{
  "norm": "rmsnorm",
  "norm_place": "pre",
  "rope_base": 4680.0,
  "attn_scale": 0.0884,
  "parallel_block": false,
  "init_std_qkv": 0.019,
  "init_std_o": 0.00549,
  "train_tokens": 888300000
}
Each number is 128 + 24 x the weight over its row's rms, rounded and kept within 0 to 255. Layers, rows and columns count from 0. The size above them is the row's rms in percent of the matrix's.

# layer 3 MLP down (transposed), 2048x384, rms 0.0342, rows 6-36, columns 192-223
size [ 96 105  97 101 100 104  96 102 101 102 102  97  95 100 104 100 106  94 102 104 100 102  99 103 101 101  97 102 101  97 101]
[[114 125 121 102 116 127 114 120 100 145 121 137 108 154 135 122 145  87 115 150 127 137 109 107 197 135  98 125  94 133 117 116]
 [135 111 128  97  82 116 108 134 156 149 165 118 108 131 172 136  87 137 109 122 144 117 129 124 166 124 170 120 124  96 115 118]
 [127 116 160 170 129 149 145  99 141  95 112  77 150 140 111 111 108 128 109 178  83 148 103 135 159 133 142 192 152 142 141 106]
 [121 139 116 116  81 106 144 115 150 139 111 153 110 151 122  80 143 154 108 146 140 151 121 124 141 109 122 163 134  95 134 114]
 [168 111 129 124 124 135 128 115 143 139 115 130  99 138 155  97 136 143 140 136 106 135 138 145 123 151 130 109 147  97 182 128]
 [132 160 131  97 151 125 125 161 108 114 114 142 125 123  95 123 140 111 140 136 173 155 163 123 146  95 136 108 176 157 114  79]
 [119  98 128 101 193 155 147  99 117 121 132 113 112 100 148 135 149 157 139 113 146 124 112  94 130  88 121 128 102 149 105 132]
 [115 136 139 128 128 114 126 137 132 141 139  61 115 154 169 167  95 155 119 143 115 118 166 130 125 132 126 118 168 102 124 119]
 [108 138 142 135 111 112 122 154 134 126 137 168 118 137 163 181  76 110 147  86 152 136 111  92 143 100  91 119 122 114 108  93]
 [ 88 142 132 154 153 116 121 118 143 112 159  89 105 141 162 124 158 135 165 135  99 115 148 166 140  79 138 136 170 115 156 145]
 [121 145 106 153 132 119 136 149 129  88 135 170 102 154 166 160 110 139 136 136 120 129 117 160 105 152 134 108 156 119 139 103]
 [138 191 162 161 149 123 133 167 119 115 142 163 132 119 113 134 114 105 138 130 162 125  90 135 142 152 140 155 124 127 163 110]
 [106 124 127 144 119 110 104  97 126 124 114 142 133 141 177  84 145 154 157 125  98 150 161 121 122 129 129 111 139 136 123 118]
 [133 134 128 123 150  94 103 155 140 133  90 138 107  77 153 125 128  98 127 154 108 142 116 188 118 161 128 145 114 122 156  90]
 [140 110 134 207  90 102 124 156 138 154 164 122 120 138 175 120  90 146  98 136  96 143 160 144 134 127 141 124 151 114 117 150]
 [101  92 146 138 181 153  83 131 138 122 150 121 133 130 130 155 133 139 109 155 186 124 161 151 111 140 169 127  77 108 161 124]
 [137 163 140 114 116 117 124 177 179 103  90 135  85  83 149 112 118 162 154 131 119 149 118  88 116 101 103 116  65 119 157 133]
 [ 81 121 165 149 133 147 176 152 128 144 141 143 132 132 183 171 108 127 161  97 166 165 123 115 129 104 102  84 147 149 104 153]
 [122 135  97 169 134 137 118 114 124 103 122  74 166  77 134 160 137  86 114 150 153 145 145  85 139  81 151  95 138 128 184 173]
 [163 107 121 148 116 127 130 113 125 112 155 111 162 142 110 135 122 143  73 156  86 122  94 112 105 128 108 176 141 133 137 111]
 [130 144 103 120 126 121 120 156 136 122 154 132 119  91 130 126 102 127 123 140 158  85  91 128 175 129 107 178  84 145 135 116]
 [ 93  87 139 149 126 123 147 135 142  86 140 119 178 156 128 141 145 121 128 106 102 117  68 128 101 100 154 119 184 139 117 158]
 [ 95 149 122 124  81  89 151 143 129  95 116 120 175 106 116 158 103 144 144 104 115 141 121 131 134 149 137 129 169 110 115 130]
 [ 84 146 139  96 147 135  94 112  74 133 133 149 159 160  98 127 112 140 159  77 115  77 105 112 138 148 125 143 133 114 111 153]
 [106 120 132 127 105 179 157 204 123 121  97 122 104 135 164 125  98 141 164 159 138 100  91 106 146 142 155  81 118 113 111 145]
 [133 114 103 179 125 161 116 106 145 130 132 141  83 143 142 133 147 135 117 114 163  80 118 133 108  64 127 147 111  87 147 146]
 [156 137  99 128 101 118  93 114 155  67 129 111 148 114 128 154 123 128 127 141 108 122 138 140 156 120  85  85 136 103 127 161]
 [113  99 100 112 117 104 107 125 116 114 130 118 157  93 126 105 115 140  85 124 124 132  90 168 143  95  96 129 130 135 113 139]
 [127  97 128 169 144 149  90 135 135 153 133 124 128 184 173 128 130 146 135 130 101 111 177 139  98 111 118 129 123 103 124 112]
 [122 119 140 129 128 129  95 135 153 145 140 152 116 132 148 109 142 182  88 137 113 119 117  94 122 130 110  88 168 142 125 130]
 [123 128 156 114  75 148 135 125 103 104 162 138 110 127 171 123 166 118 116 119 145 167 137 146 149 113 103  90 145 143 112  88]]
# layer 3 MLP gate, 2048x384, rms 0.0818, rows 7-37, columns 192-223
size [103 101  98  98 102  98 101  97 107  99  99  93 100 101  97  97  94 101 103 103 102 101 100  96  98  95 102 100  95 100  96]
[[138 134 139 124 127 109 147 142 138 162 150 151  80 133 120  89 120 123 105 150 134 143 109 114 110 116 177 112 168 175 153 158]
 [110 121 105 151 134 109 113 156 120 115  45 163 102 151 122 166  86 106 113 134 112 131 134 101 166 108 105 115 172  88 117 120]
 [102 115 141 160 115 103 120  97 105  88 125 130 106 153 147 123 145 163 106 127  97 119 110 163 141  87 131 123 113 158 164  89]
 [104 146 120 106 129  68 111  92 122 136 128 161 166 154  96  83 130 140  99 106 128 146 154  97 135 103  84 152 119 105 121 133]
 [156  89 129 123 132  92  88  90  81 117 115  74 146 132  87 141 132 104 123 133 129  94 109 142 100 127 121  86 124 104  98 144]
 [168 127 160 143 129 115 119 163 130  76 141 146 125 129 137 153 154 113 175 178 167 139 116 178 136 126 130 162  99 122 125 142]
 [119 100 138 125 100 137 141  97 124 164 131 102 118 106 171 121 104 151 132 152 125 127 142  92 142 139  93 165 145  85  92 132]
 [137 126 115 125 102 113 125 134 173 152 117 155 121 149 156  99 108 187 115  98 154 167 159  80 114 114 102 119 154 116 110 133]
 [138 167 119 124 114 152 137 141 152 110 141 129 147 163 136 135 139 126 141  91 122 171 143  86 146  82 148 160 148 145 115 147]
 [ 91  99 156 135 122 141 106  92  87 146 113 152 114 100 114 153 127 125 160 161 120 150  85 152 149 135 114 125 165 132 114 148]
 [128 149  64 128 119 136 109  82 138 110 143 147 118 116 126 129 167 116  86 116 101 147 167 111 140 123 125 123 166 142 101 107]
 [122 142 108 123  96 114 103 157 149 156 103  87 183 110 134 130 138 148 136 114 116 166 140 132 114 106 105 106 123 120 155 110]
 [112  86 137 123 115 130 154  68  95 152 114 134  91 140 132 117 148 132 133 152  95 157 123 133 115  96  97 138 125 112 128 181]
 [119 178 100 136  93 115 116 138 100 111 135 144 128 104 133  98 141  97 152 141 161 114 139  88 150  87 148  97 141 142 112 162]
 [146 131 163 153 155  98 120  97 145  86  79  94 113 129  80 177 137 135 102 126 119  93 111 108 122 126 157 101 132 151 152 138]
 [100  76 166 141 153 155  92 117  84 135 132 140 107 170 120 156 162 108 142 122 120 129 157 127 123 122 123 125 142 100 125 133]
 [163 111 113 151 155 117 109 123 147 118 117 185 112 148 120 131 140 148 157 106 162 164 116 145 160 198  97 125 125 139 190 141]
 [116 107 138 167 154 132 155 142 118 128 144 110 107 145 118  79 191 155  86 109 153 139 173 102 101 135 158 170 117 128 123 100]
 [157 144 121 143 131 128  97 128 143 135 148  96 151 125 154 104 110 132 135 166 116 130  91 122 137 104 149 127 126 104  81 133]
 [122 162 122  89 106  89 117 119  98 128 166 118 162 104 150 105 100 112 144 147 123  64 139 147 133 113 124 159  97 179 161 110]
 [120 145 115 123 122  90 166 104 132 107 106 142 107 127  96 153 120 114 137 159 146 138 102 116 108 128 126 129 127 111 115 135]
 [161 132 119 132  97 138 119 135 119 142 115  89 159 127  93 131 100 123 125  81 122 126 134 118 216 153 121  79 125 149 140 147]
 [114 150 159 105 136 148 149 114  92 127 125 102 111 120 153 109 121 113 114 142 143 161 135 143 178 110 124 155 154 113  97 145]
 [119 116 131 126 123 113 135 125 141  96 168 169 113  80 102 129 121 160  86 131  94 105 126 110 139 145 117 173  91 110 115 127]
 [174 129 172 109 144 150 121  99 104  98  92 133 106 100  97 127 117 116 191  95 112 177 119 136  99 173 163 110 170 114 158 160]
 [ 91 123 172 127  94 132 127 104  90 178 137  95 100 102 119 110 107 126 123  96 115 136 152  78  99 130 173 114 143 155 133 107]
 [119 105 115 101 120 103 158 140 100 125 116  81 137 108 124 137 166 128  86 105  96  85 129 123 105 123  77 107 112 131 124 134]
 [135 122 125 153  90 157 171 120  89 114 151 121 128 129 132 126 104 116 107  96 120 139 115 118 146 156 121 168 119  96 142  89]
 [129 141 127 139 138 121 100 168 179 134 132 139 157 125 148 141 101 120  91 158 144 152 141 119 128 133 165 129  94 117 132 108]
 [112 136 133 130 138 136 129 137 136 136 111  84 112 118 131 170 125 121 132  89 142 113 119 118 134 136 128 145 134 138 118 112]
 [115 117 156 169 116 143 122 112 111 109 143 172 112 101 134 142 104 135 118  75 122 148 110 136 160  89  80 135 150 149 158  98]]
# layer 3 MLP up, 2048x384, rms 0.0856, rows 7-37, columns 192-223
size [105  96 101 107 101  98 101 101 106 101 100  95  97 105 100 104  96 100 102 100 105  96 103  99  97  99  98 100  96  97 102]
[[146 105 130 164 192 141  89  86  78 128 156 133 169 129 135 114 137 174 125 110 110 114 120 126 140 179 156 144 106 124  99 123]
 [138 119 114 129 125 119 148 191 137 146 140 163 129 101 164 127 144  94  88  83 139 132 146 138 109 146 108  88  95 117 164 122]
 [133 129 154 125 157 139 105  99 112 107 105 146 112 105 178 147 135 127 150 121  78 103 145 108 132 141 124 119 106 153 129 143]
 [145 171 144 100 142 106 136  80 104 153 121 120 163 136 124 150 120 109 124 157 111 140 145 124 138 151 147 170 128  92 127 164]
 [127  58 116 106 128 155 121 162 120 148 133 110  98 134 132 145 132  98 134 161 116 138 122 126  89 135 115  80 112  76  83 152]
 [154 159 114 179  85 122 111 105 119 120 119  98 136 146 138 131 141  79 139 160 132  85 129 155 137 119 130  76 111  99 142  98]
 [114 148 129 149 107 116  80 151 131 114 136 170 133 113 124 150 150 115 192 100 154 123 149  92 136 127 137 150 113 131 160 129]
 [161 121  95 138 164 162 136 137 161 151 102 132 132 142 136 100 138 141 118 151 110 145 114 147 142 108 136  76 163 104 100 125]
 [113 112 146 114 104 125 155 126 156 147 109 125 141 104 130 127 152 115 132 150 167 123 116 150 119 165 124 147 100 100 139 137]
 [170 160 121 133 136 136 182 122 108 123 101 134  89 119  93 140 141 231  85 181 146  99 111  84 102 111 111 141  88 109 177 165]
 [119 117 117  86 143  96 104  54 126 132 102 115 128 106 135 103 176 142  95 140 109 150 122 127 128  94 134 123 132 145 117 135]
 [158 170 148 117 124 108 136 101 110 131 186 141 108 142 153 141 118  98 104 143 161 110  77 115 128 143 144  99  96 134 131 130]
 [159 120 138  92 118 129 146 125 103 136 154 139 158 105 148 117 125 117 140 122 107 101 151  90  98 125 149  95 119 127 135 158]
 [127 161 135  82 116 122 120 130 143 106 115 100 130 134 135 155 168  82 129 139 152 115  86  79 108  93 108 122 108 121 111 152]
 [156 143 121 104 122 129 156 127 113 151 106 157 114 150 144 124 133 129 111 111  81 149 130 130 141 103 130 107 106 131 146 133]
 [128 119  94 129 123  96 162 147  63 160 155 119 155 148 115 123 159 122 121 121 141 126 119 101 186  87 142 116 129  93 123  90]
 [183 154  73  63 122  80 112 152 140 107 109 124 128 139  78 114 166 151 144 137 112  89 118 137 176 147 174 150 102 134 141 128]
 [100  99 175 110 118 111 150 146 126 113 136 139 108 126  90 164 143 160 107 164 147 136 111 153 146 115  94 159 148 112 110 138]
 [127 145 114 140 116 141 102 113 160 181 134 149 118 145 108 131 145 129 143 128 123 151 114 119 164 113 143 107  75 145  94 160]
 [171 121 148 135 160 125 165 111 166 156 113  87 111 146 145  98 170 116 122 129 116 148 156 147  98 131 160 101 139  74  90 117]
 [168 101 146 136 135 179 112  71 115 145 126 113 125 146 116 113 109 133 115 132 153 150 185 130 148 131  64 129 121 133 155 138]
 [119 169 144 129 124 160 123 100  83 127 131 149 113 199 152 114 151  95 156 106 117 115  98 137 108 103 120 151 102 141 128 102]
 [137 106 146 136 122 143  97 112 146 172 146  83  95 148 153 109 125 121 140 160 106 123 112 164 130 119 132 120 139 144 155 134]
 [127 142 160 108 140 145  98 116 111 178 118 186 144 101  89 167 163 110 114 117 110 109 139 157 102 115 106 115 137 134 119 148]
 [158 118 124 138 115 134 133 117 132 151 133 125 112 133 118  92 134 111 100  83 117 183 137 142 129 130 117 120 174 114 165 146]
 [121 150 151 138 162 105 196 129 121 190 106 178 141 148  85 110 136 149 107 122 139 107 138 121 101 127 154 130 156 127 110 147]
 [170 136 142 181 110 170 120 119 136 111 131 131 117 138 141 134 164 147 163  98 135 104 143  71  98 141 160 132  99 139 139 123]
 [129 174 133 134 129 168 120 130 103 157 146 152 164  90 129 112 113 162 126 127 157 139  97 144 174 149 117 144 120 136 138 157]
 [134 122 154 153 158  97 111 112  95 137 171 149 154 168  88 129 134 157 156 123 103 160 161 148 123 135 103 110 129 120 160 107]
 [133 135 100 172 145 145 128 172 146 151 140 133 113 112 156 108 131 137 117 161 157 137 123 123 109 164 122 166 103 123 115 125]
 [141 159 122 106 143 129 154 155 125 112 134 134 181 121 131 165 111 125  96 181 142 108 151 125  90 155 160 111 138 116 106 148]]